python train.py --n_layer=14 --d_model=448 --n_head=7 --n_kv_head=7 --head_dim=64 --d_mlp=1216 --vocab_size=2824 --activation="geglu" --norm="rmsnorm" --norm_place="peri" --norm_eps=1e-06 --positions="rope" --rope_base=10000.0 --rope_fraction=1.0 --qk_norm=false --attn_scale=0.125 --bias="none" --tie_embeddings=false --parallel_block=false --extras=["capped logits"] --init="normal" --init_std_qkv=0.0179 --init_std_o=0.00338 --init_std_up=0.0179 --init_std_down=0.00205 --optimizer="muon_variant" --lr=0.00202 --lr_mult_o=3.0 --beta1=0.93 --lr_head=0.00528 --grad_clip=0.5 --warmup_steps=200 --schedule="wsd" --decay_fraction=0.73 --decay_shape="linear" --final_lr_fraction=0.0 --batch_tokens=131072 --seq_len=512 --doc_mask=true --train_tokens=491900000 --steps=3753 --dataset="wikipedia_en"
Each number is 128 + 32 x the weight over its row's rms, rounded and kept within 0 to 255. Layers, rows and columns count from 0. Numbers have three digits each. The size before them is the row's rms in percent of the matrix's.

# layer 7 MLP down, 448x1216, rms 0.0579, rows 70-161, columns 0-151
107:152149084090127105151157185167112144231142088110133093191145110093134122141155144097072134150131128127159154167187160202078094175126096101115142084114132187135145090110145147108146097164176147142147089160134160156104106083128090119112137122202124100156117136139175209111144143163149099121133181145132104124102137139124130091176134169147075089117173132112177158130110138142114084110191082110151167123124094150102096110139087130089079147145095127077100119176
102:130119119118172130187096132108081109192129190135118127112115104074167090109068144112197199146118116204094070134082147135161178111151219137093060092085125123087156107165147148117097131084085137120135130195124144068128139147130113154083161130134154072152130146126112097122075072153160120180107121123133129136107105159110151169061115147193161126142067123140089173147090104099158100184135134124154108175160066128098101153191114090143169116088176134122173137164
100:118094124114157122131079114121077106163134124056092132162139095119124107113073150128121168154109077120115097109108124079097132113067100121102102075055156150077112108133132108095142101146125099124158098078095148135199138150175152083147127146186141140054193111126130161112133129088163136139197160145154129099079157145084162148103102106124093102106118120089116042077125131073133129087142181156093151129141146144215097154100142181118115059147121117123172140161
102:139086082124137061088109127127121148106099195125154079143119144133103114075097131123156135136110098091098095152131113148119124132208116182143141085192159173150152132124115137146149152158124120148146127116171063098154072109120116108165111170109166093151105119144114118105190143097071177143152161114108134141131152104129137153084143142103114150152138134095141165103069136141122130083097060182124114128146152086093089171150149168109138090131108146086140158107
100:146159165082080203106124115175127157132099100142109083176101146125146126167095116154114102095118099130109136137158093114125100064135133150101129134180187105135084114144124191170166124126116122113139128050128096068156131174125136146131139123172110224102118128112064148108200113176158177072097070089171177219165143149167127107120097129100099120141168111072077179141153098094082172152112195112112120077118117157148097101151133134185117099096115084104090118123
101:171114158113122111143096134086167111098073156139081101078063123117115138129163172108087135121111097141173076088186170098119132082109116166172112162085123075177123169097099134108150145152146171150163106144170186087155110123176187160116197155128187184092133131131066174176129165155082148106120147149056133095123133118202102094146125155139140108119145149101104132107174106109126134154124102106121180146176153131165155151158091124116185124138119181111102135176
099:088121143148176120160105151151174155078137129111169119121128127141150075142136086103192143081137119104147148113117074168132163135108168102159151206108176122111114152164110112071168045160080200147088058107063122108095146107171076114119106154156097175162102124089099170152114111118093106141147168206140172127140191167154171063134103137102149091113129146109157129175147077070155094065120093141126166129098106127099113115107181066156132121149128087106135117169
099:080138139185132121141185138147065122193132127109171112148032159147130180107109118092116136213153136123121181121108054102113125111101102165094098112072102151122160109170145132124101115142117167142175112142160130154157135151122118105137112077146093107134138106129115185107085124106152200118125166093147115079082187171187159167121152182131146072092178136128119141153128106181059117099100123181109168119108140088085180127140144133127090059110185093085123122149
101:159154103098133134152126140138112148106110101112122122151104093109131196147157141109134131094230053149079147121134179111140140115113135100136196099153133091155140138131124119072130062075134153092102078175151115116111174139136169127111129135119134129065146158142141163136180124167129111132182144117183141167145155162117150072102167065091151123106091128120083195097060101136156129100094171146131105101192111105182060073128073188107069152140157164102089087188
101:238131176092088170103140189048103129157113130098203157127090090141128117073149108118096130126178101127116116156099163121116132193127155075048173146124094122137130118140084121126129144116161190138112147151120093170225063115172124133051160163120148101168088167170147158134069156110102178055135121115142072146104091078093126083131162114172153136146104108109072150158171105103084143123162099167136082130149169162139113107115147092151069147096065093171121105155
098:137103143141080128150096168084079184129148087167145143149058114120166124064150082122128161155184109117173117066194060153139148122076110108069109157154083121129116084148101160098143131065146179132135146139154105158048179082164194157181106182170177151102148137114130096158142103094106122095174137100096095110148144094083136138154064100114111073100118140166141077089098144108106087058155151104115137120086173159191145109167156185153202117111107167150148099143
101:105154144131129192059133123086148145134081149096142122043102112104152103169152152141143120120164184157186102157158116128122127116107127064183141161171146137089106156198110114053189120125166187098082123136156110131072149101133150159121117078199108118184101084202120132128157119141208131092119133082161114105086081123086126141120126189130116155157145120098127121112080118137071099138085155099160176103151102132117121151073114172144136200132154085122199111141
100:084115120137156105139177069095110062107123182132141090114085184128124139091153128154072100155146122114147093133137131147104092075209138170099104100092075073127140111092151132118141110127088125082146144168118138125106162112109078119135120179158104122111155127105127149159097113101105122120126139191095098166100107124103162097081120134126125160166142150136176100127109114074125088123173115097160068097114095136150115139132128117133105065170167076178149132137
100:066123151119111136164100155162185071090142113134090171143118113088095184089078154157094091072141144100079131129144126142203138057133091098110195125118143077151130143110133089143136133107105062133136147156138144179092149128102155152132185047122119096105141137108130108100126106116143137132111143138159118139132114155155082123138153113144141168152114110143123147112152143086129163087121090136159135122088128097080116077110123113130173161150075114132093115108
102:090162127161122135122153136144150118139108134126173140111120097192134138141187174158144102192085064133139129111151163137157118135150184187094124139132120072132062132145126144123153128107139207108102149131112179144126142219112125099110109179150152157111138131156104124111140147162170081123110131129148100101116128148142098176157118138160160128106147162127161149148109176155215124153157146076191112094133089160130122111143140112076097120160165144101100168124
099:123148119185135128099142108157093113132168148130096177145138102091125118174120109167130126160119141131101180101098065147117140130096105202115112141112193136092166095071124156149106130144170125080124149053158059121138144121138148123141152097172146169100113164148116167090085140085117126104121146124110109133107158123173149132064131126111136173104078101135134145136083152102118092098157148034090169074114128174087121104145103104141177109154118117152111173116
100:100164174146158164079195111123115151064173115107076084109073123115098114104188098125084149088120074209197095143159143080130142136139077154133083173162114140150084148133152118128149139111158134086071128205123094099144085181140161107142136154143071157115100088132103102122159156092140078058142078163142120129151102093134129122137126145113144147153097121167152084162071204160182184121089102094093117101177130114118120105130093131116099101142114162127080103102
099:102160074132085078172102126122097083184073099146147115134129163121083088131152148111117136101166175118070103104207114150131125117146102160140120113173128131117033117107136093146077113151101097142129092124116119171113041122158155064150110165090076183107134135146131106110131141107092166124142083091121087166178144114166159168136120168156113177094170090067156104131039147145104093100134115185149115079165125141129113133071181103141127099063162107125136128102
099:130121123068106118146165105104142112107122123148091185176100134087063091131136156132187111154102206074131099133165125204099202128147158135168147144146162167127112139094163093196100166125082115142110146146107122135182141081100092130162155163150172138118102106091070126201111116154112177148163149159132205152165173103180128158162106165177160111137129092106118090108127143087099114129118148135139098105128154207091132134093120144089124094142110170068153153158
101:135154088098168119117093115128091121101143114156140133102134114130099144170192134147141183129069138119188136186113089106084130136158027117131115143137191174099097178120150196145150087145153108082109129166123120193103117165129147092088075138104088089119110166105108145148074144098087158149061086150176161190174137119173215153091103175092114135073046151131107121158120134125128051147127217073048126125140077098142146110137066112140135103072192084078112100113
100:056164091164116138122118168159114079160181169129093094135125125103075091145066149141176135134132099131199146162124110122138113123071158186151119121154161112153134109167095096065139118156105202123109122143135183086127125076133096148131171146089126130106122119143121169125124120107112085121133126086067132135161159134094175102103133092162185117075115176114092166094139114091126161032152167141176104156189115203096168172132132172133174179169162110119133132096
100:101163159093109046118183120123128126123106140117117130164119178193177132171100097101103099114094139151089169133099147123127121150098117137086142192130162102146039137121104102154166135109148124161063094119151065137118096120155088112108141082139117169177127160133127157150125144147082065177113117096127086097114133120163100079082084063117144099060175121136118150105154167113083162092071132161127087151117076178129114142143152161090082183161102166154188079083
102:120131130113114127105096191144068148136122103137187117162105166172064077137113144163106122151147151109179146159149156090158126128112096167115142135151118068087107147169166117097050098132105149093145074149093111101147120171164166186114170119174104134082179110129170172141140147123123148138111199162128131147151160099104162114141089114155118112073123066088179145156092131158133158134091109138109138134125152109194176154160081139066136141122121133104116150147
101:039105138143105125133114127132180145135128110126141108083133117124148155158145203135150133162098092160114076182102154124211134142177078141080125109091167111142152095132106044164146177091123212066087100090103115199115158121092105092054160062118118159146083142096165157177147133138061080089141126100173108155161111170116104074148120133059188113091159133093108174103132139077168059123148101095130200143181149116142159079115141155138150101177127136162121140158
100:077156130093127141160102134140122202080140139084172117137098110102158105119147126152076108167110096115095151082144150096179152137095152161151102118146163125157171153118119092103129150102120145075137155079139185129143095094076185088129124104144179123124122125166189192116125137139141179102113151115137087200062058157081165073090176086133166108152096145187152107145147124131089157130101108161142191138118056116143147150148167096142102079143131123178169103152
101:132127162123039094101117173069168087111150125140068091071127051164099107174133125143130086118182089101120121105104124157079124128142161127120168115134096138165101094143116093085134085135107149103147099096076185130083073139131070118085148135107157141171094100117100185205122138118124078159100129095138074136196071107079173111156110118133090152088171107086113129123106161137142089169148143125116094110157037165117106152114144164066175131147169123154139102156
101:162097104121122120167060162173092129178151110154109119143142139090119163096108154182175135180162136034104104143131114148154152134135081103090149119118127110138117192131151126151130100145091156108106065164163145140089096109109088108156114124091161091136170089061191139141114137080119094098149162083118139070188111141136157163169057168091102141097163174143151123090072163122137100140113135100128116090113097102091153091077125148147082123129156115117123081123
100:087132113096186080101156152104115076099098123117100122091125099114130092087104145138115137146118114073139066111171128117111113110102082118104141108145114144107068150153152153048168105143128163146185111200153140124047105094154164137167179137167138120116167142169121168166139048175133143129155110180127176107102147119152130051157162157164130143117135126077108113179121144132105096158209060148102103115118127136150112080133176084103118147179137079081096116076
101:159075117074095124128119122053108129098136130138180099075157125134069130179121138130136088114085192114199067121094128123151096116185107100180086137208149149107156136167149103108163131103160125141185107118180115100160068123076141144128157146118188136151068119131082151130117190174085159104093153174130174114182156100123170095104144116080126104072072169097132122159139165115162112113095125126109164128170065112154123177165164120138089165145137142081133219116
101:135169121146120111129107145104124115052104128135169139086086099168084100102179117068137150196072137083101147128061173161101139124144071097090138111122119130147164163128194093105169093068119127160126094082140131162131149169106148116138108103147133154105080181156134167145133071165116154146135087073133102141104108070126106082164122159145090204155150156099133104124118140180133150122099065080094152114156197145126173102111127115107148149100157138122223069179
100:158132153090139138148142161162127091195054160108135113097116138103054134123146134104113069153116180096079114165135090093141153201151109111133136166083162129118145155216084155118084128128092113158118080131157147130164137104151152077092160135124099156118110103161094119125180051150155106087176150166096105094174124072159150156153079172180145204130110108160098131136089146096160094138123126135119102109163138168140117046066126157104137047075147069159076132038
102:140144163172118115111147091121151099156164140165132199139099135104109119094156144151101119124181074102139145093103138134103179094127121126144095140124145109163209085132167124108144123155149173117131160115132111159117150114126123162118154055120112135142088112107122162095078160125186159146132146207140148225154126149123111111069161098130118099108098098099067120094136167109150171091142126134175100176066146143118114120159062101134160094116159128139142091171
098:015141230161117145084104093117102120143121077111202115132112136109162162182168108098152125143153158145157119176131113107107177092078186152130154110138139156117102148120155142098109130092177093138129164113141154149128127111133168147107153143118108143168159113152140125089085052121132135129120120156138168119155133174168175137130098146173174102150153134164083138105115109134186081112114139106146095121206092146134096097112166160171054093160133148157077167110
102:148140120114086088164155117106097100172144134164191136153101120119120121152155074090121078102104154171167133128164121071127109192091120061141118141163143099085108107120139094136082103156174143124139067131141125131127096145148086159138170101136212164156097125138127146088163150107123093131126148209117081141093132133086186136130095064088131156140146168122113119119170093145166142145112104141133109173105161127109104099035103137115105173114097128141122109193
101:090115139141103148147112134089089150117113150112142189071059103123135141155208109110111138111158145102079094133101076124148166084146183153224152123100006082159141086117044086101174110134088151125123142133124099086131190106127125126139135159108111133132115153120094132139129116139085172117125172124077129154097167060106165168133106123102141129058143126187082140127094082174156080170148151076146040158130126130140201099145137052138162160184110114152159111117
099:100058123144095181124163118097078093105149134114117092139091136120082154082129093135136135144149092177184202094110130097173117082124087154103158127108142113125067170144158203129115141087103131161108173149156115122162126127120124118079115133184168110151148145090143082119081108148093052179166171084125125118144099123155146120141105133126189059142106149107144128115103136095140098142099146087205152163119076088152074137111062123139136099181181123125107119119
101:095102127158131111089184120113135115137119184121135133147158181128165108188133105111139133136095141165121087156148147169145163157131161113128166147166113100147103145129163106136134180181120121148058105115228195153147062156139090153103118133151094134155141131079099142152136149129137158080103144139126128191080140196137116117141117081180150116104075127083130211115103146137044162139077162080127161133150172164122183158187124101139123149125066128161137138070
100:121194104114105104114081139136135098134142177098088069108219096155127136143074124161157116102165146128106138090121117105159227141114158179161134132121109110111108136113042189150105081060152119186139074133130134141064102163166147089146077152122173092137104099102176186174115217149179185112136125091156086124156121127141158126176061164122130132137097087139077138154132163140095155102085083139136086117164167124168148130147136145138113150162105101102110183094
100:172117117136134137108067109157170167090104086166112151035116176161204083123130125116193114088120106117085093141095116135088156172079139096153166116089147114145123135068124075075110107139167115110123132136124175142097125161118136129109199162141099134189144168131156139172144140076099110152068150162181166130129162129118210125089150101169149158097093107144133162141122147158090092072110055203110122149143162146147202179075098109157204124098118162176113145159
100:169156105191114133109144129114144103145155124148093137149132134117093100160124121162095120118105127127131158116110065095106130127101127124114144149089131103141088098121205097118142135123136069093120181127092100137216082110152093122119153127101172144131108145090141098082099077103082124151140149119121096099076129085098103101122146183131098170124141110122091106114122162141155087138110097122119032155166134130146059148159096102133122146165118128090119106187
099:094169074112150151105128153140150105116124173146128171158163162112172124194166142144072101106179104181116081135082180186116139088148185153172127093139127123123160080050150168099071156127108055103129168124157107179146081086148157200053163039134134108118114088103114132095084154103131119109189138127127120105100157096124139189193132127130109185102123122114153179108137208115128157188111139183156111110081165129106086173108131122090151103107098138106096139117
098:110169165097114098157158145109173151101133093122098063202096090164113138105109123132105196154145122156128135130073118139146142114073156148104151134145055099164154135117150158104109109165158166171129128154155191120155130091191094112094121122132208104132123166104120171164148100081139107139122155112139093106065091161167045088116079122135142094149186153128123187130130073112204139140088059147106095127056135086174092123108117122105113163116109135134179107136
100:117120152102167107083117111104118125143139161130156133125145055153089199114192102146107151049102202105117150085076124179113156153137093137135141054142126140157170126170140096130099157137116138184108136126182160184140127125193150147165144115130151125167172082122189149107164147169095171154173095122163125153150152024141127151125170046156142131102116143076144128130144168128135147101115088191112138104181147202100086145077134124100167080108105107133034210155
098:120105121132150118143121150083165119145136103125100127142132171024097216110109127120118133210088179147172154090119148166122158066139122168120106104176147154128103147125136100130103108081150116125116133127090109099089095104138127106127109119145092126192128103117119118115087145078143136117168191086098161125108152181168163156127176125144172135146135154101198081124125134108104108112105157154110101157140096074148162154112106162238127159117150144138131091130
100:068099158209123153166118130130122136183194085134122096128092162100137178111133099149065126140122117124111110143136102124113202150120100106134132132132112073096136141082130066142131180122131099153161105128159208074167113165127104123167168079117169058151148078087122118159083142152054089080127101094120118067156122124104120104163120174162128092110117175127138179098197085146170071152174103142136077130106106115124148160131133093175099159161137134166137131086
099:105086160096187122165138110072165169061108155098142087130150111109126114052124114145124090130188200087103195130153140114140143106156096136136142110118110128136116114067089103127134109120111121130168158155125106074133103102084077104159099121122156113050182112171140184161114117098155172159090108107159092072136163159116142127106114166137104121158113077129146124103123120099125153169085148162092152147095138053189162108125140067116148143086159109108112121109
100:140112089092121135138158116088135095109127109152146123133120149164080152149122158139129111130079166148128183125044080157104104134115178130161137178135197157128105153068188156085065141088134138110112181130165062056195102155114124142133144127092131156139062105092074128123084103169163190212182125155124136066117144168130109103126146208099130140136120121065146156134077132138197117131093120134055122144109144159052097089118139149096127154051112092127176147130
102:089114137092113157132181103107107172113145145105094134122147098165116148061149116131114127154081125099143106115089109114121188145097155056146129111176178150125120167184097169141147119102066164139107154111134172098159186105076141120142112131111067061044154170165093126154135108169072113174157118110133133192150179187181115132143071050085104117066134095114206096159135105153132117125174172118159110141169130125138123148162132114138109119141138115134144095153
101:175151131139172162125177111094152066103137140171159072154103068141106134158176108104095090118107108093125171128094102166089171146082151118135170120170169117105142139143126148109115137065130148173120155126166137168155166118154119055125094102119138115122173134102088156118118160137174098181145125112118181156124118131113120089123127142066099144086090102087100043110132186169133088096107155123165176130161188187122083055122097164146125144152149156194085146105
101:136144097205156102088095127114163161135112166096160122106135110128145100151137133135106110180149092134132083131138105148135122185123109154081121140107095161108086143101153079117087165102137146105114130139193121114107121110077135077145147137166129173171136131122115123134125151140149106080094147108071115114147080132122062112063126152134107116091144101108073084109094195105084110126167130156203135126099055091124072164108135079160076109126183136140142158144
100:128131141194103163141112185055140139071136126136215082135167122113106152179140132139196104202104131147171159100099107109102134179177169176144149041185129164120106091108150100163175098145044109153145125157090124158058104132119148106162149108154158125091085071090126057093159182105108127123105103084102089121103057122150091121135155080099114179140123113088161116158127179151107129130131091100093102074093174168109165140169111104093112122183117139091109123124
099:105151158100165114121120173146117148169137151137104082127093135128149152174099172105162137117171194122118163229130170101162148092099103090139132147150218099121110100094168124146163127186096106092107121115171162140131156142170096167163153147076145104097145169153158099114135094090147127147136124110195116072126174120076143098115140090153135187124140124107124136112200158143131114157172136134077137089125118123163103135148123165146111145054112152142147156091
101:202112099099090101187171132094151131157141156113071107101169077180093154116166101096134163166065188136104175156110106155108107097096088054121131090155070119097091035104122132137147053093054169109162136126159107110107114122121140179075177052131142141105152111099086093121127145084155096151147099164121118168157144147127135093189067092110138141172166121095089118091139138125131073099114100116101125131103145091169101111060170142128106129153136081171183151100
102:164169079153117139142096152066152182064114127143159143117063146108128146177120123088135160105174103135115073029160110095162122149134152140145165185147136141122135097136160079082138159085045145092191163139111112115076150066102162145112147158125130190075050156124134123082094202166147141145068148113125098095146157079084103111097080112165090109117089120096080098112089118152114146126145105071146158126097161078108128121130112158126169133106129163191106121061
100:110160186072072139108131077162109064128164201077105115145176150195125149145212162142154108148119168152113080147103129153120112184048144111130144128091132129162135139121143145073105126154180078155144101166124147110149225183111097102083113154177134140112124114115161118110110190114092146111122122156174122163205128087095084096100100141116103083065177088136115122130133099156080080109114142155146114164060118145097102187090128139156076122133110096085113131130
101:155129118092123078095093056149152115179119116096108135081094089115143191144073156138098121181075152139117084107110090142147154134122110191112117103134109094122130174134136091110140046171169099141074122116199118178139157101101095168193143124190162182102030086135148118130085063093114141175135100155120155150180093094169130119124168147142108140147151153128124153133134106109136152154222089132151174151085132133122104127217150114133111074162120099119145074089
101:111072115089175081113148146110179109162132072161094075137094140098097134149170145168190141135139128173200095094179149102159132127067116101130123133163107158104114143142166171106123091139100080094126102115098133116123112160135140141151183072081148117088122184075102187124086065104129149125178181114115101108069089118109180120141077105106141134115100130124115141138146135171108115155182141090143158100084141105149100104153107166172080131069119054193079108120
103:124106088159130123181115100143111140149138094150110146105194140174168101150085113172149144164139064087164120105116163152110162130123097149173129102051170115110160098146184067129100086159124176129047111117172181156149124160106163092119132155218107142166126105129187207119098133113097174066147117130074088083149181071153108093112163105138123099198179128140162159116114139116172124086114107116098149159225158118132118113147135058083104155141118148125131072106
101:168137146111096122174119081135100136138047070122122065149127107085170143077170146108226103149147143120068113137113127147141136161060154139152106119182118171130098208139095167163148133118101147147152124110135148092176184159143148134096107112164155170071105174098114165091127120179156175115127230082131141060105101143127137150130157126120157180157160109095150144122128129120098158140103080148062114189109080119112159153144157106139171065136118145170098087123
100:149175078088124103156121114138098055141135094159124137140174134178157085136138146098095143159147099129129116113137122177183157169144131106124109088082065106147074132124096096168180077138084113102159169102082170133142083102100147146064112144107152190142147102154124183160156087142115135117074135127103123112114110128144117141120089157141117109121129121125113093113127134167148116099119170160169167138174156063119132106122164135130143118193161142119129130107
099:065122161144092145097123137094096135106176106110189128162085149162129111142119143155120166151126177135129124130105113112142114073195129088084134195059177119165169098092133134175153119154093137147072111124075166085129112137058138128103126127086118086118110079111103112186122104140135123138157144176177191145123097117112079139039123105061170146151140160132162159085088100063181184126091122147063119064122101076146104116088178115187164188194160109146120203197
099:127178149069128146111084091122145112139143074163136122104120118101154123156132184101115077167073112146128093153145136165187119096086161099117121161108139132062158120073105111085183175174086150166082107101157114156062157184135148060070096120115083076168111110121112101170142128157108118134105107123158162068141108171141078134153142143172108163151146102090185113144150088107102141126167090135088143118141149129179117085110152100156065180073128124151129102103
099:140151112160067137146143132117098076151138116102124116177087109186071148173190106117131162176128140118152147151110092155104134146208149105059093136186137136082101150143178151192111103114153120151093101138095079153136132154110142086151139150096082079092159126185147124111204097129125071096143140135163111100125124117077132145191071075131112152113151144104071088115123196068138180141118142057078140069107126163160163123143121146136185105141155140132114151060
100:105165168170130139144144169091139142142160086101150145149151118152138134094151212075135148194094163080139131124140125126109117127170199130154036146069098123079120163128203086178113050082123150121146149118119110132172171119114116118193123152099130125152150122159155075131124080195151090112160133156124097138148125105174131072102160138085127064135107151121098141099166151133205125115168112134188092163104114125080103114128112157138146162157150153144134126117
100:108103103105113184095183140076139090113145144144046164150133064128122186130144167129151067126199099104171128148068191131045102110211156124132097108176126178141105187173124216122176181132102167157141101079138106140121082108079159133085182121063136082065154162080128010133167181112113117101133151075098108103110123085169085088134121132161122127125152198148154144150115147104166123111141157069197159075123135113159168152136130084090118155095142100060081122076
098:151150195085098091080118083050120178104154125182186112152130106130111145130137085125140124172107178143197118190126141164157128077138207188136152124132138087190146141189220118104174127075104138109188129122125176158134150108165132078136142155173129151100069135099154159067092100106130154089121163116170109116102129122171087167156133134152185132136086131171075107168129143061108067119105152087154094058175151142123170083109162096137092069140136145106147122160
100:140134146087146151203077135171151159113135076140217100154087122150158171152141102115086130110110115147088117167115138157160093094110180195169083164190151070119173102104109140103112091172071122132089144155115162099073077153132084126180145119123124100125127124131085112133127138136133153094136193084207144126142155121057152157093082098193159102076148158124131141098128128193137124200164167120154129100186150109089063132101109158077104099071170175105132084122
100:151143093135086068156160133189095136079124094067152172096152119201209108148085134141128148060094144149106163187114140090152134143150115182158137101121135087149127178141106140072124080134118107131178084123160161171155158132116232152107097108126151141152135118153131123056113144045126137123071113105169089181115155123169088108109172128172121189118116137118113154153129150133128172092138192058112161106107085099179118117116117124221116129116090139104142172118
095:157210137120082114170147101079157031136144162173080114159137136099143134164137153120179122118162125107085110117188147152098123118163143107071102046142105094115075184129151098107166160141113178174122123105081172131134153096144130120144123088154128154106097136138129093109154103107104138117084072139118070149197093057190096108133158135113144167156168124148109112122154118103161135116098112142175122171121205139116104152088103097102094156137097107164141154100
098:102115088204034130175132101098144134138134168193235066123086117124125172201175117112168091129139120121123122154171132167121158118100149085037138174151137168162173138133079134125126180121140201051166160075149080100126183059157124107125113188119115204135129112079100132151131093082126116094140092128135174119121094184084086103116097153100107131119194145143101146143078119091152110160122160157155115122096174113177156094132130118068088100165095086141121177197
097:145144178123033144124133096122158087139134152115133081155100133142143127101113160129102108059095119088118101151116138068135137133123097101080075158159098159150144186052122120152160072137180115122146073136166106135141169135139118139137176141156165150062164149119115130079140123170107092092140074145078128123135134122177160207084148154133136118150157095121131076088153181094119114129150068148103094144169194162126122066099098127106159130138102126073096102123
099:125125129177143132126156086116047121135155142077138185175216101090153099109094191127183134108107155105151109112092106068117129119106085100168095162142113170170118128153144139122072168106145143104107128152079177083122128101153127122129112061086091111154100079114151156110133094095112138127064136157111163133107123176131174086125128151205140201086118090113147070075077119110137077093110114180131130137094155095156069126168101096181112125139159169125117124103
100:122159146101128116146145200102153133206149140138179147123139144152079120098161097194153113137137116111193115128156139132136135173127123126095089100177095154106128173151101206146122103131114089150094185088154125160120116154164120106127160087104134123111144141121097121145170164063194079124068132148183083104121100124151168153121104169088156137103162106099143141154166138073092185115118123176091168124162143150142086080100135129122163095176114143116106162102
100:177174115177122113136139131156142131121167096077125147159106117094097132062138129081115148155125113092137103118111100089128083166105106078098129169113105142152173044124185162123079130102141131140049115121062147082087139140107098147102140156093174054103088112169133180115158163139124142127089108112166094101106180146118106126152127147137097167126082158112135170144167066120111161137118027150196145085128152087168118146141128113105093122111145094141123100124
101:139136171172113136114095103117072175104091154124123119125104139090144146158067159166062119100145068091120161082169093172103140202119161146147155163147098063115103156175118114131160075092150170126152159096145158122197181166093120070096057169150143117113153094171136144082075099116158129135094149104155127129117112175078140077110077124051144143126131164109077088153111073149095142175130146199100147173154099077139118114107106143118141127163146186159164153113
102:181079142159104117072196140125159155132142162153143165115050066111185160144118144129098101178147120104128128151154136125141119146090102081167118173115124127145180098072087145090121134102107145139086059055175100127095153164178101143157141087122175076172144143133145130097141136079096091057096120102103119093112158179122109066108118090111122126107116153086169073096165116164128154114179168112088098155118140082132148142150067122092161164114112093071151154179
098:150135159156139139123099072116078125119150165115124091158145123113110115139137134069076133168137113140131170104099105140080159116074145137117082159129125133111113127124085126101097135095134101159127154129086110158167156116101119135123061167106057174121108093106055122127108085073158136151135124189101137108094168122150103084123137150151160151158142139151133137110128057068089111134053072104105155179148102024138071187153073146147151098168131160116154139151
100:120099145158127140140171163055106156099144078125111115110129179115101151118144165128065109107152112108111099150131097130135173112129087070183095160139104058144126076127138115169101150116142137122139064104112129176101090160151141155153137124100150080107107108126183124146157163104136131146154165119097121135098068116118127121096113140155113059162187109164083092182182121157125106195120176108116081117102123153098128097116063108102173095089168143158155134042
101:077159073083047158111076161141157141130140092152106172059074126139132112107147064139131131096135083080117085144106178105084142123058146111146118154117123134113145098175137149117149136116137084127086156131071098120111147155180091156119109125118109116136094105081107117109163109132167077096154125138126165125145124120110098124175071184116153109145145099128185082135193161159134140191095166130165155092107105112122115182210136136113120138181118089154098171108
099:167087103144122140099149109123168141125096095137097093222140191171130124084135142132123108114105146079120120153140059135129134112096090099132143123104139052111200081095097171161121096089118113099092121124118137128195179081083133133193177198184138186196170079133147163105113152111120115142102039102164127130117142100092094115123141123072214108122169116153111088135065102110120167128103145096055103126081185093130143091205144130118128177120118168144112150127
102:103155139181126150069204100160097126176116111147103146053169128111134129113139101214123139172127142112118150097097140065120062132110072186104127112144134136117161106161091171134153125194076134166158117139099120168163151057099109133128155117138141115181107169109110174084137139179090140114151136129204080103204173124127103084169126094086117110135121144162101136147144179104167109074152096123182035144174063133105190139084086143177120136137151133128106126171
099:145140116096111110117180107141163078085158145131154120161141173069056150159025144100109063174150065142127148165092133086185184094148122087131139129132098132146122166107172108153102143128086097214091141178151094109139108149190137106116122099158099116088137090099150172125099151165084114116108164166117139088163163137107150144138111158084146129118112146141122135158139172111135126143107119129126107180181095083083112141122138058140081129074104142171103122186
101:079142191112089174177086186214171134176082138144135114102142146174118147134133075167085140161100148149159141117106125084154092132138113130115052164185201098143051103081071135081180130138128185137111148158066087108105126138174109122153147177165087155153151091112074064138136067155158137096156115130122133131139176131166108105154132127128097069138114174116084159146150095120104120115140124184099132094148169125108104183140141157148113139173099110136111078099
100:094163115155130105108090063178147119099102117110115079111167045142129126154131101146088127112166192100129124148122175158037142131136109072122113147177102079124212110140179135166096143135184116052097082152090099106089178144083050127086084086106092178119122117161116149081113089156098087121098217150152116095140137063089088131076168131119135084132126124099099115152076133218123133200119086192152109116140081078117053170095115140124101087111134125124152102142
101:118169077186134092135145152161124124118105103115115071099103093160189144123169091120073189092188092095129109187117079208162136129197152159112090134045031125145134133156137107152134135129122147146109109184175094160173096148146100114148135147125108120119120160110109118107155145139165117109206123096135116163107109169104164127185084171106074139106101098108075145144112138167144106183126117093120123125113134142071119102090132096149183156177155134074093180134
100:086112098145131108076093116178060179129095091155166181168119081124113110139112124147131166166131123121129138189211185163132102098170126160060189160199144129188085089129121119123117124109136104089158139060121192125204119185099149102130137191096146111167096145118124154135117118143180112132125111124070107171096086156151152158085121082134077119100154138141170108161134098108119112181095155176186151146185174114129156141104124155137137099103137131080124122124
102:177148113136178203112136185141072146170050142141126175096116108162128120132139125136129115137107090112048106116116146128116139146158092087123145109161119153134139143121105103129184192146135161077102104150146168114111102082216130155178109138062157172176090185166132175145117161081075092135124136093144148152132082071134127123155191112134120145140205188120141143094113141153098214155049106123123178086102096106134080138101092193166139142115138142118170176174
105:099152122145129139113086125146160153114024060156179118082147149155100101096111140098077103131150167053113073127101170106133134082116110117134092125097154093144140149185102141127124113145154228140143119100166123163054118185130129079155127131195113112120102055156168135134091096122099108112126162066091130093151080187101165139147102141156235143170155157122172138126139153087148110120120137132145112125120103138131133120140137087127144088137137139093109132157
101:120124147112179093072143147148167197109145101141150128049107137128093071114136130117113129150058164143112152137166096175123146071084160202143156127166120104150158096147125119079069129170108157139107112107158134168136150109084148096084152065170128146074116153149158091099137122157184138148124134163135091129163055142133119154060072053162129110123147098075145132147176144135154103075079160130123144173071164145190142121141110126124112114113108114145088085128
098:103120130172137198127118109135142144158178164158123125142140195118180105121067101094073166125136145142106146103136123145131140049168207160096149089180081068105146162129165112128112059160116110126213086141133150137132118088154174111165094174129108041133169123194131144104101082043121151176146204139160151147132165138127131122137137115140137135144094168128118142122153117173125125132158137151120163161128106131162185143087116199167146132107119066101138120122
099:169103203114152133130112084128158083088191120136024150100086162145127163135116143103173177128106134103158116123189104173138180115132130092121136170123148136152104074172155138103111138161087166141104136119159121138093069146060104143149149139082140103126198157100114132125097145155142176100129088096147133053159095160123137091105097174099156145111124128173089066121140147137143163118106146174152161114074100116065112082135127165147105167112159089118151065117
100:078109150153147072147098132111135132123089132107115116218114169146128138146182086139159119159092178170119190117121173161133149158143136102140123076078080121137095116103086116096107143102052119169139131109085148101081138131158132161153102147107110124178112091145117114125112161131146160176143131133125165126193062062174167066184171149094176100121075106149167076140135096159138139115101092215081097117098179120141096100066133155156115135121113144126167176123